Part of a small language model's weights.
Size: 11 layers, width 512, 8 heads of 64, vocabulary 32000, 115M parameters.
Each number is 500 + 50 x the weight over its row's rms, rounded and kept within 0 to 999. Layers, rows and columns count from 0. Numbers have three digits each. The size before them is the row's rms in percent of the matrix's.

# layer 2 MLP down (transposed), 2048x512, rms 0.0462, rows 1443-1497, columns 0-127
106:496514499518374469558433428509482501491540509495538494540530458507477384509501501496570503509595477511567469543564442548489565481464434569538469521450495495498548479450427580521520518535417523478480528481531562424465448494531518467485514484586478436551575539484478497421513507534494535485544539495538566571490507492451479493490522417401565502529468465522501514498463443560529506558515
102:524520506478473515450507530515505515424533558409409536501447472563572495460498517463519509487482521610537485582490421493450469434589485491463632531497500429499389435525432588513488519429447572503542534535499498540469544486540511507507457442471495511584460624422472543548453630500455483574523515481514490548452459604565512490512574484525452406466496433511618475494388503389587533459478
099:528497480488490505520522536529481500455478521502503392508545510392492479529409529531477447515532441497431461418470503557529515634448485538513540437480411440491451454530563469423449574460526418394471576514516478579526457511482585476506478489529537507458453564555477427548443440489472530444419475482471480515463529582486514516498480531464486527546427595483547442590520505562520543538567
100:422554439523406435530432481494516564477540529503533562471389461627576572493431540565576553597515513488596444484533522563509517508473454533471456517461369504522499432578488516540513495549472506489570459383539453505518482514416512483472463594523514548475501529502477445562544427494525469452480463621483480584541544608497397459501530402399473463436529505555515471481574532420534548564500
097:542482421506469554481581410529441473391544518525500529477492466467427454534511520479557532372582544497411538485461495407510469533548450492509499465514361433532434516487574504517475443480477513485502427557525496390456490462502459510407446471430578539434548484465520488443485450539524491479556570442518374414481519491452558591516435556564477507548460507583485459585495543493509567521462
092:552502531504548591458531393417462362415575503363474521534539485453466402467503503464639484524601556535472498514469529441487505465498580521494537589507553464512522452499570470459519514458550511526568454491459550484468463493477455576473458488493590477451583605509423489495440596481451466470529499431522527593471553545596512487499535500474468427347482433562613411466429525506468549481494
095:598445430469408497447484455560448493437553543441489431536610488488561490469516498514536472487460526555433444520513467490445512504573531456496571481539508456468449448508591499531445510459432595450464436471487419546460571481455513509598437521543513506576518485497331487499517534397488540603549570501552557461504535552529522611513493451436461577517553467556563362546506448455506489497482
100:476502382502441560493470460572440515485533492526521494554465472451506474510524543591459490421548432498523491506510536524507452424525514534512531485496462496569493441532564436560586523518513469469468522493595496526495535494411552405490461577521507517551443550543455474506567464420464592556442455383551436510497565574479491540532490511482459569555513486474511526521447465498505632562489
101:540571476479480429502470423465518411471464620435408493420440500524589518542498598449542535420457512493536543569435552428474488523507474526430505457521553454479436542460475488469504436464459525485632572500411563464477573583588465470461516515528506463509525481456504457601471481538472487537395618468449502451456514507507568565514471483584505442572522542541425505524562491479504519523504
101:475519523517416546479510453518496462509486504498510495461486490505512506505425447558458486592508440561502421505516373467552493524471441402600462532527495491535494559555616563430536457468496528524533525480494534484447576652462589549449423504530516426591490477537471500508448516529550472450581456495437434512443441429438492510559460436520500460516514538540526458539557503463497542456517
099:436578479474478451521494459470584471536566467522484607480504485468471519575501525425472437562417470417492460542609530399565489448460532486545512525431567509529473536535480460532460476434511549517525442499448512516462495571555548538528450436451471592509589530523518565551386412516455423464574421471511580547468418529483553592468420613544436476494496545436567487559439554560519540436517
102:562480439473491543520585520595462410454524509524528425512627479501424567471564511531529424474479617532532490465528451482602487464494434508487566504528473512518434491566485544543514455563492548508492517530660535500561495457519546534500507502571500399548474495446459491565538487536440483515515426521548507508456511502528511550536549482454559423433529539459551534531437483470464459454468
101:532515474453461556491491541553476471440532447569494562540489501444546454558559532566498426458369478528536515440482460444532479525480421526490545419370425482533491476606423488557447563528463502477516489548422535477536457510445521353443471485497508512500527512428504469550460537522527536548518439551419537577504624481553514421454559564595466540528456511476532485485567540501544532484587
089:527549547455471500482535460415459577665491465467527578471517477483458579431463507425395462553450469458408456496525461567503535441453484484502460470458493493479529486501427517538445462475554455500584607427477462558438469520483493500556528546528419488605457456554529549526501485507513484489434513485541508394504485438560455456453398522479505437490543499517423525432563485503429543523624
094:488467434599495565493392541593567570489498493492537615498438473510530579506566467535500578523596537526431490540486481485521494504568482452465517476536473452531464527527485413549549530424492469562453471474501504546469480463484553479531561561530555490503579594454494533581502506446554491508478508528521515525545511551470470459490518492451442486485560555493498494465553472348453430420499
106:476539529411513518451579614481478543516443450472453454475526450631531479453539421521431518554497439506571560521469596516565531473540547399561450536459529584586434531457534550413538499517482361424558509495525496512583390497486416537495532434513503468505408444451501425515504470629533512454473569485636520489544506441487602498438565510540450496462487442538552471527542475524470548580591
097:516476426541565483495442477511507524528566477449524498483474487527497544604568420535550461529563406611533468520561524510451600511565553507464469482475544474486507516540548520560510611438489454561410535527481473452467492484439532503496490550564613423411509524565496481573466456505531453552506580492411563494380599484482511525550533542593468533476483558470518559474475513491448461435466
101:467477380477448504457482437568404547546544517501547469564505559488520529482563530549511524462558501487417503501606391438402398428556506450436439445532500435535423473479460283373517459491498561396500393415553501555535492510436464462479520522469445536407581485555459475506518378483531510580514471587425495589515552495459470481548499472539535549527503477450559523474478465551500473395503
116:536475494497554515435532485456518561511468499469514501589555473495430519501554417438456520481623522539418503473387452574530499459497403509484561535535543521473585452508427488533445529477518438376483440492479457485450469514524465433495529522489454472517496498476557467352531522504508562498425454472583524496502544609492486483490487479555518484459479516445488450454456448558500494501575
112:518505517470434515466501448521520494513537498443436482634557536497482395520438463560522491489425537468510564536575410567562491481467605506460552561520509457486526535508513472410521519506422450475553510528497580532464476538418518529522527492454533460468467529472516413533585538503457602583548483511481524579448536539471480520470539532559515535536533416516558508552532575551522566455418
112:564431463521494522453400540493503457431485548501522500496507476513552443489478503485562548383501515419605525481473446447496411433410513538446564476513559489485510582520464519474433525563503482523568538407477561455549499496571547491524490497483502454527402452453531454522419512482417564615510484487569527509516471485533479383527519499472507492513443529513441498395547491532474594449465
101:470546436551451523490530435513477431491463473500548457550550460523432510478469522488512480480563512549428549401575438366529476493470456514487561545574469416554552591513457475430523560558442448491469471471502465504551464463574506582518475412574463524509455449480506531425500439380458482503354460542430573472521475469481441557565619444460521522432523464492412483497530481554522493441409
096:629427486450463589442538478551453442402579535499565555566436503512444487530511482504485442499518438480516484505494542540530502590502426508367540597573426412522453511556554558538550490458526514520552423542555404516460536523502516462570473433442511434471410662446525544527491572508455472473511515460467474447444585516488464606575570394503519441488509505481484488478490579509582491429487
105:492476529537457556430461568460489537467544467554467550481497534480505412432475506504493523520502491527514453491545503441572497484479445587496559515477408462586517410489615488518621483448453582357501471448520526459465523537446534429522611526524553552507507510509497552516418494502516511573501492550463520485505460416523494506473508499430506551492458501563513549444614537417436462506499
105:508475493557496485539524521496472497521533477519537529498618530434438469542530459546466554460540550444578465509478552506531493469495351504524584524531491565360493577548492520508422441592405443473497501514492513528525514443496493485423419539501503535427538536454483540506514465450403489566485503480507435527474514471504530526470503389437489460619540589482465503455429582581528474528449
088:549442450476449573509518491471444525367501536443426517509590488561511497574430476476504516532535695459523495429557465518456565397556497454598519484571411460552540545464462460554489577469510487548526546576511671439563547392484563536455509527457522499566538557525533555499487542554521406504526551460491571439520530423520471517442392440476446547519540484445423607526543477423524496445380
105:470518559478541510478512447460522535620499501488520503503470452443408539493509512458489449445512582569524480391543490456347452493486524498458492456491551497561440514485413446520512463608582465552468593475537557482475551535513483517515557537536449507480525524512387518480464451499546520539533519499475555494520495514387598444506539456520468472472526529604534520479463496478507462525536
105:509494493525487546467530495526428502443557512512508514540484494460475529477439413557573471509487484515494516516522437444456476487515471525543544509513563513459472519514498472537460474431398495456486524603559572575437474536541589526555453554571481462483537462542450509495583492467492479438478536515511487484547518481600559552548422537439493491573480412542592486596522531480502613504522
085:479478409507522506513597465421373519426447520510522452526485499459470440563496377430592505446531537465417546582451451429491520547531551503417527476560424465458546503484463490512433491472488479473528386592501554458420506468441490579501433494504543481533471531464503592379560460421442529575502528579449508512424552526509549544540312498520446542492450442533531578564511474495519478521530
103:465440509473517421608542479466473472522508422501495563482436361441517637547519551530405458534585525496571492536510632489502426440427479535540412514474549514438472477528464516434506533467389559489568460584556460521576561454498525456521406512591492527492438505529534468553485522531533573512522500483571563569473560521478532482438494562478472512505490532482515637489460428475564495500323
097:519518378473498521463538488524420474479614540513521515557567449465420564518443451527569513541578449508460506567506366484493505443558431523537608469489504448486494540490556481455464541519560390449437501515490566466516479497483520519465454498454500498547580531505435412496514458435527530524460543481504432450548506425672492556621537385439528503522459459574590484479475488511384536453479
112:520585531549457523526563504443567605582434471419493474453537506550494556504505508496471573435509395480480461517494530442464574599484474492592583482537597485479523515522502478467494446564534465547490523461509460500519530527509474463461577449555491532514516503515456484572503430492482470502532431511409517456526471554497478494535490496491577395458514522489492483535472457521491323492538
100:502551481502467513504506465489460508575498469429390510660504610482530490488546461485529438535537527500525407481556500558492531471536508540512466592449402495453533529456512511495452508499466333472508477440529509473498463514476450408466473476441510490522487449384451469455511445536514563495439368486497432340433507478497560515495573538523468494470547636580550534489472493441507523445490
107:475558455462500507525521480512481482421486528521422450520520446435483399493548493527527427515535466454461521486511455495402596481523437464523536572488454433534537541564453511477486550430508511536534553588551544530521563558483488431402457511528380540491514563451480460446576487568555429443441429449447598504481583516489615516531522498431623491478444474528598512405533503542433510547477
103:524478481565496515496487494536451486469525488494555537415468424525507421494445522509540543426519487443495489552510438468491453459442492557459571450567521473402525569494443569461426471538428504407546406497462529498445521426496571468430492542579473513476513503479580507508521524462453442508542490493487454600500534547490404554568541360440477481608517452633493467491475506552469533487517
110:524473520451505461493497550506489400532472501422519514528521508511477557483519505485472464507558485464479602533580403508580553495458433518568476512489450502572476522570501459504522455491512404548598577496594532496520482525470548507571511455457430506473494551475494514492422539443511371579468464574529503528499509425462473491549545509562409467484435521543466467505458520509537525532526
108:480430456467599582530565505516464475473515517581424488543498452432460554439476425517496546516484426547566620496494548546470427583478474506509581523423500456479487511460531433522528500525540523552520484472522353357526545546532577470543498447477441511466493601577430489459538562342479617525507560557552602526482462531581525524548543446497566491471499455464537477511458587485513522573468
097:384514566633439436571479562383588582630401508519520495483472493480555398436578552496466446457529455503525553481499539470483539418452507510488519529466499518426513503489485535490443479515461553522480466512483468496553475546535521434445476585408580424617494473479453542638503455475541488416567477404402504495634510415450602525429575423457540445425532500456501426459468500613494453505504
113:549507440489488458527504503474523496526505439533547539531456551563432511462486517542465540537539438528442402533420563487508491549542571462595405516576560442438433465507479453517454468492586428549524523518579421449490512571494500547535469596440516485452532477466478467529459473469537503506465667463513482433505568456503616538443476511466509430476496414489491542489564470592423445509499
098:524446509419532492405529557554419428478475514520562462531594477462436518490580517519483505504461490420508487576445555478573527553526575571440469569519463422468429446671569520488458583447463498504504476513549426606472478506614501550528583499525411562475420495530645474459395478517543564526553432533464504530478551481458569452467515497445465513521581467450492525493468563491469456538490
100:480554522588423503473538579559525501485479466529516513520607454440441449460477443482426521497473595517528590510412513555509477521500530451337501505468498499490475548443434493638481424525500583486469465516471497590514434526545456548507420471550487449455391493484453506418548573530468575414522522473526496403472539534509455456512530487481472434561521424470493444544438532470433521563509
106:466565469523442467523519515536503577490469525483568511546656512518515510465483499533543512495500552521539454482523600598552432530522499529547494570540454504535483534462472481448432519541529517487491556496435477597459474485509509520434520482473525395445463473462455485655537511503488521551488384456582392539605582549454480567545481525547564438463569391524508487573507417508554578516477
106:491495494554566557449536445449503445579535508532587582511370387514565601449477500459482542512472497523521478458529450438417518411441606504481393458536516433500472481516449488542501581476446554495527476510526497483384588497467604499457431572491456436595550518457493486526475513491489472520522417483409521574469448588544468519501493433536510448532527460551463473453410505485552463510559
104:556510536416517527466489548465583554583437508520475496472500503538524454473503403513556544460653563493471538473546418505536446410453419532493555515477471490527491544491585469521522502503545469543546398511471512501510515515555584601610458459517516419591495489546543486572408505571493407500523536492472513538545396496478477445568571434502392479469586478555502482533586551503546574455505
101:443469492481476553499455549589556522488435540528431536434439457484417526546517510484499554508532485475544447475582488491527546507479384505432437493585529519472539544516544513568518530376503477508506371353490432500391491481553539425556562566474523517541531492572569555447509473553528411438567484476509525477472435500494428403461516439495514566441497485389407435484595506517450494516461
091:521390442469525500536514474494504513452584459517521485554482510445508587511514537519517556439431479517398546438450405427435472376601500511491544422414457507519557590475483508504422609431481472492461452571494511471458491514503501482502509521511462485474568417491531544432484486589536359448614466499445588552494444455535496459515470464520513489552509445454493510548488427444507595472488
105:580457478504453505492592438467412473495450547546426516574432566484442431607528484565482508501544482527474526541438502466534544543543588459406396477615491496517370595507487506481533552441494503501402641480490572480526410436421520497473427540472571579440429469489438505536584437593492507550532385530489456534505547493441462467496433471589486541470494525523579394432476431543463461509444
119:519447582540482494474471516488551490446500570530400517530466441452519501501551521415578465492447494540560415473517535420531497503464466558453529526490521492446404481443541528530413440445471529480525513422562586619463507493537496436494459494553420459586499537465488451446461554448445332504467450585505552502527495439526435529499507481431474565433468451429556545345487520432500470557479
100:457511442404491485480540493532437501442501503551564537497585592423471486501465624515441497559484360470545483484479427512455486522510495518447480531474471562471488594484553504500555498396568449452653443448497465470525502505573534383508527485456496499491480564503465514420601519468482528486502483443514534458512521441511434495552517354486500468522492460491506538489551520481476497523505
099:442502484494502473519499559476534517613445506453534524504516438485548529493523451509453531481570421536489485400542616432599546577509558511482469536502550441453557476537446507544486501531585469493558443430479501488463499528425524501549541450392525461418582531491581595494482441509573500471483390453478566536529541522510431512470522493534513499355487522510451518491455574601400482392578
099:526466532483485537474563415493550508460470473471495434496486527471598485491437585595511481439552462490468572464492553517504440482553459458505447490596481445530466653523470530473544403562521549595489588539591509464509431498560474463539465509507517569441528481519474458534503541517580466486464523485527563527435506500544353545489515551567502539521459515504521558485555459397461543437519
100:454444489502527398516555414385475503544493465489480436591518534508523512517483518578521453500597467518475439508530560525471501512453389560508519558438486501375556563620425453450569399462406496494567501408469469344483444579522427603457512552505541472526545491535457495414440461416549395553398480476466440472548546501443462501527443479512527479451473417503523501513474533556404549539414
104:543544469518471499522567540517474516578523508533617496459475461414448507634417449486491506570437514491414524480530477455415544590552488505510486580522507479517463429537437573384537508445483559463454557467522542511458537593557577504456481587530454587511558555448383522464448444455493466525534509605401477576550440527488580542491533492536587466569406532468500515610572541496442413482496
099:445516417627439495556500459467505568561437476445530561485479444527561487447499526493626437489537447562512477481505524525548504485529457476417496437524382410479479523496487474458482507473517526469577441489462539456523620556464506489596477393450462489579517527412504542513422468469566427530482573468499471428517472527507593507580416518547471584541510469475394460545466505536495485431592
111:536547440478551502531536464528517494506496539517504461500517526545459463510478455483583538525482515485497531481444524471461524440566577515579530477465489479533469451504492564478585398415509582424591509534536470529599595514433519536492427452460489440451443536474589466504406383481499508456461423444508561452471582482522505461497536508426526463486560538559483611509408558460517427480421
# layer 2 MLP up, 2048x512, rms 0.0502, rows 1444-1497, columns 0-127
102:550480500485457490555572523472529492485415549507573569489513472495560582524557542482460429589487493441484441520446568544556517442500509525500512532450540527489576444512575492529573494526430472541517458506473536453551469505485510441539536480467516522508420469550518498465427605391416484432466457528494482496456474478503498520542546542499585496533470629564456554506474486467563514446487
097:487494505469468514470522529532510526493528467516486482568564584379515473551581438545446443534479390512451440439512434574486502641531461503513497430494531526445500524479374495547502523519539547450437636473555500641573483482517469380557546589510500567582435543479530430506514438449524466490461597488509493469454538536478425468456511505482455535405471578417569423561522518514494493508474
105:481508533589509585535566514506561505494483429467561461521413557523551481462511618568530549393522597498464487439576550568502442469466442559533571446464569497595508530507426496515552426517462395502501443469575447431489473502584440407491602540473467430420454493455511504476428497502553509530468527521555475481435434504447471444544540487571425465459512539438449555574487471422504488486448
095:484409512448412462561442543544442559498552444436433528536546538480362463535530602585492573427414403525532471464517472457514448475486470511549519615576475514557505415509520498659475491484502399419478500465465574442541476499464414502453511465474514484496494423466481596555462531533561478458535505470521423447518474476531516558471520543491562484510435389523434522576466440508455516498446
092:525424531556425587506524503532475483470495419481483541527451503553531573522500545530476453484451505463581432490500542482511553552495504540519496565518487520600544542488506618479524484568487549543546554487480488477523505597464440543426507445479513542412475420444539428486585535510554692514411475459479493483396573564483494560499503551523511437405488495711536515551495530540418558528461
094:472448467499432434502548516518562540470486479523504546547571481485649492499489454461476426500405573422501474434530475481514422505526482516549473515467533455455529519460488498494476521613435498572549452559485534602521416505513509517503462559461492575525448416523455501498584655485556523618529478504583594530439548507499519526438497535526447533474464445430530485482461515535542467508578
100:501376491469586537516500498518585574448439567426512460533462542498551391360434542506464523503505461487489550563480530637524627539480576556497547520523547562528470447473469548550461485588497452464501489451498443529507552511428457453439485495417615487550416467514485465535496480400464461415508513486418525467433423497473532568473482537595462549505529575461440515498443538480481469410552
110:523512552482489563546508505542505465476514467519536565474507432476471442541474500506457495428483525581532535545484563393493551481407430494459544529489557531492516516557520469524513528511523460595483594478358500481497463533506397556548487561518564444512494449505464511452501455577561375572517463421562489524513538393490663530425526499600499530516590508528508560524484473516555469458414
099:358466590564489553450445502502480485491430558540473575491497593456553471520522489518457463615527536528493551484520443553596563457451489426458533547534484513525469554482435491426476557604513491449487539489552445498490533603485471448506513488428525543557473484511432365455436493540548596414514548461497439428506439504456515387503488519493479472484516466616532471528495572530487537414597
096:550532499464481539546527493514421533492488537520589534591481442453473523526435508515480487543448513476464502471476516516610520560450466506512497496436479460476512495541460581551458458439382416483426593562491514438541567473575477518435482593458515524537559470562412571496588488458499451454523491471517524560442497485476592481509516508521545481502474548514501518502430537420451541563483
110:542482453504505546530452489541548497442467470497438408572540467603504522483540516519475404499475467472535452628522475596421466499448349531512501372535530589432499543496416488478481482517425404528546614488492465549509498561553427404443546488483502514539527370504512480538504568513442561424477607474495515478476462444559479446504536539527463492541590500478543442515425593425568478465482
090:582467472522503571521489559509514492499422417426372507542574446496501496543445498548488499523543457470498538465466463550518492538464497478520447533586458512459476509477550461529473554590334548489495455481495412444542535445519541500448505549477423565620479504411538418554473585439378551453446475508466556437533496447484563451497556512502441549543522557430472475633550500534376555555449
087:468482524549565498538535466559567523524530611472475563436584407491508535549420571485524532537470498503466453506549462598502498501579451422527525453534442504487415501470495523454489571545557446473480520514535430528497551456591455517555409479530414536499576404411560488472469564651475650465468562497507411497440634576531466459486469532492599539421566484495477519496516450538509466531612
097:491444517563474516489478482579608484496374535453418505466494522493482584443565493549477483438488456486545394438537487533481528459493389508531564570516486537566459552533471427534508424495514408561541503498421540520449474453492459513473542563570532465517488606447539451573528539451421557450498366506486525529486446454465508449474514525409455479481453645491506524611507471482455483486598
105:494528493536439547514516481543478522456477469485555474416539458519475561394456525439464535568452563491530591485560549553501527448442463507484512540565431574535469571444559411520553472481493536495458618498586462538465420487552471506495504465551480568504591465451480490382619528561473450531513523530514497407567406542469502553509490487460496428443539492575431445523488531533421517528526
098:458453495404549408510588514540554477466462497495486555521497440512475574543512469502488461476444529512416484512514506549585576547490458543570581450465505529470493484569510488525423472542519533553546392427521538534473609517468435453564481507509483481498457546486431506530509525504508556464522563469418534482492515530479488478370543576588476498501512539438555586506443453507442410425528
099:523382480476527455544490509542504393489521484514642532511602484565521520519483566471469512531460454536474452487514476481503536424465485488452442505492537541554462495488433465537476543475520480506624568518480461503575503529549570522395482511539475544543517492490543462461635572496524534500552580592506506444580399562426439512544516514514552515486599426456451523502469428501516435565508
119:496367464499465544535522481518467436444506443407452517443507555512473541510547509512449455628558409539375510427463474546469465495525544502473551528514546493522567516553510500515584475518466385566557391358337508524477431505617467526442475449400529536488461573481584465490439538583418452546441438376497427443415596477480550481596521611538434532437491428446514470450408450579490542485532
121:483512483423551456509480529507495445458487447497528505542523550485492519502450529471445467542425439449488572612509518457545487521444490509418488642536641543445556445480532348537510488489476509580530503506469577410474508470438586515487550471521489534510462500541518512573460452557397467430536478518523493600496546518479509447515510495524501498486541503531559476476468571471442495472472
124:516481531491476523525524489543546487471467500455551520439491463487670512480514533487531601482397520523449607455584423493515549505537500581572606510456579533504529527496434555576431487409458496530502486497567518517604384556551514355525480453514462528518353443493511481456524570461557440476486478533477445510528557476445441484523542507508450535414529527567387616505459495518416520436451
096:571342373506552590562489506527598550428525549511533492583531655449453516538461563521465412553453439499477475372452491503539520452447495479581431443436501490409474566577549430333547539550525433633482512517489420470531582554596482465449500428511513509505440502506539571580516472562452437446508436523409499565539541509548494458484539487507503484509512546500485408505378459499522466479497
101:556514483411459504519481517518591544496566440561429594454491516447575502411441574460479545587485483555473480511517498501471562591510380569477532469488488530459427544452537467581531488526452519530484486418473407486519450505469465489566481388388495534434527414531533526500490482576453519468510519434605498484503459510530508496434530505565514545428533484578466528485535500556483505413509
109:539496507576433585556508476501511527505476466503461497450438592528541452453555564481500452461527440546471525501551473499518428519479560495517498472415473532451500423374514507478536489464437547515469560569538545604551555452557458338457481502598473502406541520475513499550518539501507457510530490540471570527531447516473497455476495535488356655430480501447575453459468499548607447535510
112:446531491521489536489499501532540470474452412501639525338490564538590472452418551518454594462455467519516501423546478563586544522455420506502509583532508544508470498405440459514330567607480547464508446551454428459500542525449491529465534514460438498523444440486477519442506529562514596543459545529432536517545473504477533501497511406526582477449578523523408594391386582496524407485439
082:493470512525498487437522500512446528520295514518472470554502486476528490443514456466486512597424552379439493454565424534552475488523531508554538538506554525497574480551473482490513471509484474490526573491553512503489423529535452479486550489455441605517454448541507471557480598553644547493512492465441516482493416520485474500481477559468498494485490457548494596556459465431600457507392
104:540463416512471513576608496503608452456526581502492521499422590536459570485555505520553559516411503580527507541479526503511497482559509513550431553588497507434466514423433471504519440523526490522565490517515606511481493489545583422434586523514520525490482540573545509579600492457509435466495531531430493553409500496445490503603509476545495445504460474495566488574389486554525561511492
111:513486531458496465586562473506555424447416515488499484500564512560471488420477570542487363456449547480565458580444543504492507624580492506485587600526507557437533495469596444616566492480426494517517562529561543600481505538534460517420594550495541474468502428557507489524485541491522528397533519488509502511450507544518444442544523490465460487488579389431489567439475515612458437469467
095:426568598533536577590593403486435440431504381597521624443511483487464516477487430542503464535492479538399479500483551490481573545448549396507573480574549623465510488426508473497470467486528411481459540551496499477525533548472535597524569479502425587470524457515468517483529492495606558418493528495538546426461576545472469440531367494487583581452495421474363525540426475527492485567611
103:509530508515504614487467526506503570456439537491409499516579580538530507488616455506473418475472446460481474569525533594524476576418524527498522428553560565540559552529496485528466415520360526470504493493542511530529392510505478481493572466435559567490458518482459448472549520517511523515538537498429385492489517450525525534406503495454506444477559480458539496505498498393543507513365
094:513498561538455424497564511487544487488401430429415531435547426467444614493505538572452405427456492508474412523492474461472589543536581585462565503455499544497491487481541535560542504507467514450519529454503487545552471501486423518482559559470462517518519424531555460463543497414486550431493474513494485520564481496495469449477511456420519388511509488543467561504463441448446468504463
112:484417466425463523517526471535445469439437514446489429539451589483488573426536541529474419534499530497481444468500484561435552617515456515521533578462456472534561503563510499493451545536513523577500606508542550484503573474512484484428587456583493468469579485539511506530510494539431528521506536535495524477553418501577402440493514471499580511585451505523507468497432386548519444576473
096:515524493509569489510525555526558475471480495508431478525417617441464517514523518581462544526523502452510471523487534447462434407539440485546630470451545571523560541523427547456546507530542552535548527492505426468551525474497407480522552421572410433462480577538487574496596454496514521465417558554475535610557520536508389450570539470510565493410511468471523553496474508483523482467459
108:541468422564479587483551508535564520480509499505470438544574468407445468453549456491451506455461389457442441436433516458412568616489427443480513558528461531580464541490569457461453498624514467502552492451517555585593482576483469523488514540515482569506476439455640448451462511509434494482474388464442454485502587421458458558499525443522451528474495453503534512478495515443430472520518
112:525503464424448533510536530558529529458540506467509507444538525465619509511528483540502542434459517478446480437496512486395527539474399518472433484546516552362459516561440488515497498481558498525483438558451504522462484524503515545415488474521461479506526388550477502512370492565447417429483494513562538528480456544416550566514528466543534505513490511515454490439465489371444416453525
111:506419511570429602555495487521485556502553336466479585516491534575436444418488503435468471499494362470509558536501540625500540519486486564510471381535509530519505563414631462514510513514453536542604507413455537598500594460607426364521515511531448467532477543494465467462431452485472399490476510530446531447474433519495452478609537436519515477469526549518536453509429459508490463533508
105:485546516502483559510478556507519520502484438491562461493431539556441539466485542470422568562444500507532482463457585486444434552459485527585534492547530517492485498511545391504568572520527559569581519514444503520490517535472417493444567470596471504444462493602390468565471578364455536444441447498569514542515430497453362535548534469505499462489593554577522459473502533551551395492557
094:537494458379504471512467495581446446457499476488542585495485450491594581439429559508452516466518573604475509422509484561548450460496457461561470483482388501513554554547528487453532466512478488499517503501463492441452538452451512659519595438575447604430539468326535502539426540455564562550419482520541476454457495602558453488510526550492469533480517526470414570498592533523464552524458
105:443490490435572468497611484511517423486500533523562463508477460581506519490418514427513573467494503549480507528438451418545483452506465476511472514473464497571452475431487527414449529500503520627486506487519530509452418528553518518532451577445556505502496506496491545472624476542432485534430611471457457520456554493457609490546488487387541489486547437424475526438525386588436462505501
099:439426476510465460519517533500535504440480475506523487614535546460533566487525477551471503548539446461418526646499576574530547455473556561532602544420464489478493446444600528451487489498482491570469512448454509574528473459537453512401608452531534503474519505491606481603492464456484472422433480516435568556555560537479488498518495517488458479526522488539480436481497541515454468462548
094:458510514525498510550525497539622485441479564564566478481466512366408385471474500497444552562496427391485376512539460570501447547569445531591527443437498585492569496513489436507527613441515518564501515443532502473459579601597478383598547454500505515521476459479545487493540506542580446432428551418483355557448536510527490484438509456594491495495545471442524454503510563536508562564436
106:483441509458547583465514513507525512466503509492481530568523476481461573318533468443488544590471571511500504515442541489456523450458464489488423478465588489514549534516477492581404495573516565570467518473506564533494597573547532410433445529482487496560563511548579520537460546463418592515418546459570425521356545483480464498426544498523565523431578492461583443507510534454488529623526
102:565462475433437483581561501520580470465501577529457539440531490546524499444509501441507492497417467324512573474493441594553487530552501492527440471516566504468493471418543514433431582461488532601384565466542542482569536488518507515490513524470554541406540471547424547450490558462507426523462522570376480460458526457569508593533518536516462540531514497503492510490432580408445441523441
113:450499547454521483540559528515517496468434499437509471498440534502441521494534415452457559486584503553498482496460389578485463458474473477514505489464624525548481578476503468456528467464481513573471492552534579520496525501443552514516514510435474530555553495434615478523380489457472376558467482480486451432483524430578501539562529527600527346444592591562493469550577462460481505520446
104:473417536528527600512575495497529524504512418479510518431527460502447538492557559496477449497456512488471526531615517529516465372418418502500486516527629551483458583513440408475415409474518394549504552549550512505454463512482477407550497513533453446542570527445512426487316554489504496465491519452573537460460486567552505475491491492477425525500484588424527542521497465460553410587534
083:504575490482443512544501512509451489525476408557538517531582405449426554518508496627474530595407618471520532463483443527555402543592507478543510520497500554577523489466481479547411398502520475505503545458458610463519353526522504572534568481473537501590471489522519520494510570542580400532506425465508413540542577475445483529454474529568513538458464435526480576482508512509577557485562
113:349522570492582557502540495506503500425491477481517552520593542486546513579486494547469470521537515494486538536502552570507528426427478520498487541548555615509557481489520471591534540472510449533538440503422537522578482585450539484530584535504460518614447467525450568513595494491506459415508499466508478440535508615496431470456475510439459578443561452501523512429523543460509482448498
124:512490520520390501498536507528473533452518426465599523578397548552539487480541535465510518537420462469479575476548460484444492524566505500550554552462536528508505555372523498572474474450568534540584495480577655554511556544477514420517412538536493525588491532512379510463522521450539567505421490572429567452498586482627385553604514503546506544441471508596499523463405554605549423544568
096:484477534520585573513543546512528416490451440521494455453515511501469416464357495437485490544440464523515411582487478564529549487450483509509587507460451601457562510502534498523523611507541534463540464559540465519488546511505481468460476596520477540498392558536492485447469483506506507511509530452511421473579454414523634511538511439410514449554555475551510465384492512609580527512470
098:469503494410568539514616489531474465439560541523621462486494431480474502512485524452498355468491494535525509460546378474559474514475503525546569410418482531527429622599501533357430486524525444506503525569480442543468472546466504451544531513464417509512514523469581577458526548505395427541430461561536421458504567466490501451492519561511563585505477465472626573447517483501428535460535
102:502520499448467478529566456526464558451556531462452456409539582523490505526478529515457480483485542484534533480510472485512486406477528549487559513557400597529439476565396523572462573576501449510501456489536635589522443517606473523520467503390515518523444481551511500484482510479551534447495537520527541465486480583522550567478495518561532462532560396445451631584461536549513538435398
100:547460515505464549508452553529517456463500522483473488471629486575575489460590425546484410461494522474482636601516389508542354571470462527588436523514552447477464625515565466574495497526590427544503531487500434500535516465529460460403512444484593515527507515445553446491492550467486534436517557476659451448497504528530445493505543553526455465422602514355541516455469467509456509547503
110:465503497457448479486583517554512445505467508516579465499469451483503547510425492466456484583486427539493542476526502593446574465542500473499532573472483506443579518538478579464515501482510545532483561479462476528516500533504490504432535662583471499571556546437435473526423469605489465480466535479458494480497504569585568585472518504537485594478540493449608485576482517496463400524598
097:535420506383496476507524490557452471483527515472496508563524592456451471506462563547552478512404423575586581542476495527516431509456473601428451590484501501503500426441495497552487422440451478579569490478509534477517456604542535566451423459546543527549399514534478481499507464452487502484557447469418539510440536559544501528499485462486476570543481361452455509610355474552482525510491
112:458479490484445569472449518521485478459457439467593539524524470500411585461450460500517421488519551495517591435479418467598602562590459514471553439476556506535529510416494543440661470583400508555453496454452576500473498570504499466496620559582479528634533453516438516463500507509445417483566445453521443485553488479516474442422540528543455571559488518492547414540510506442530418555554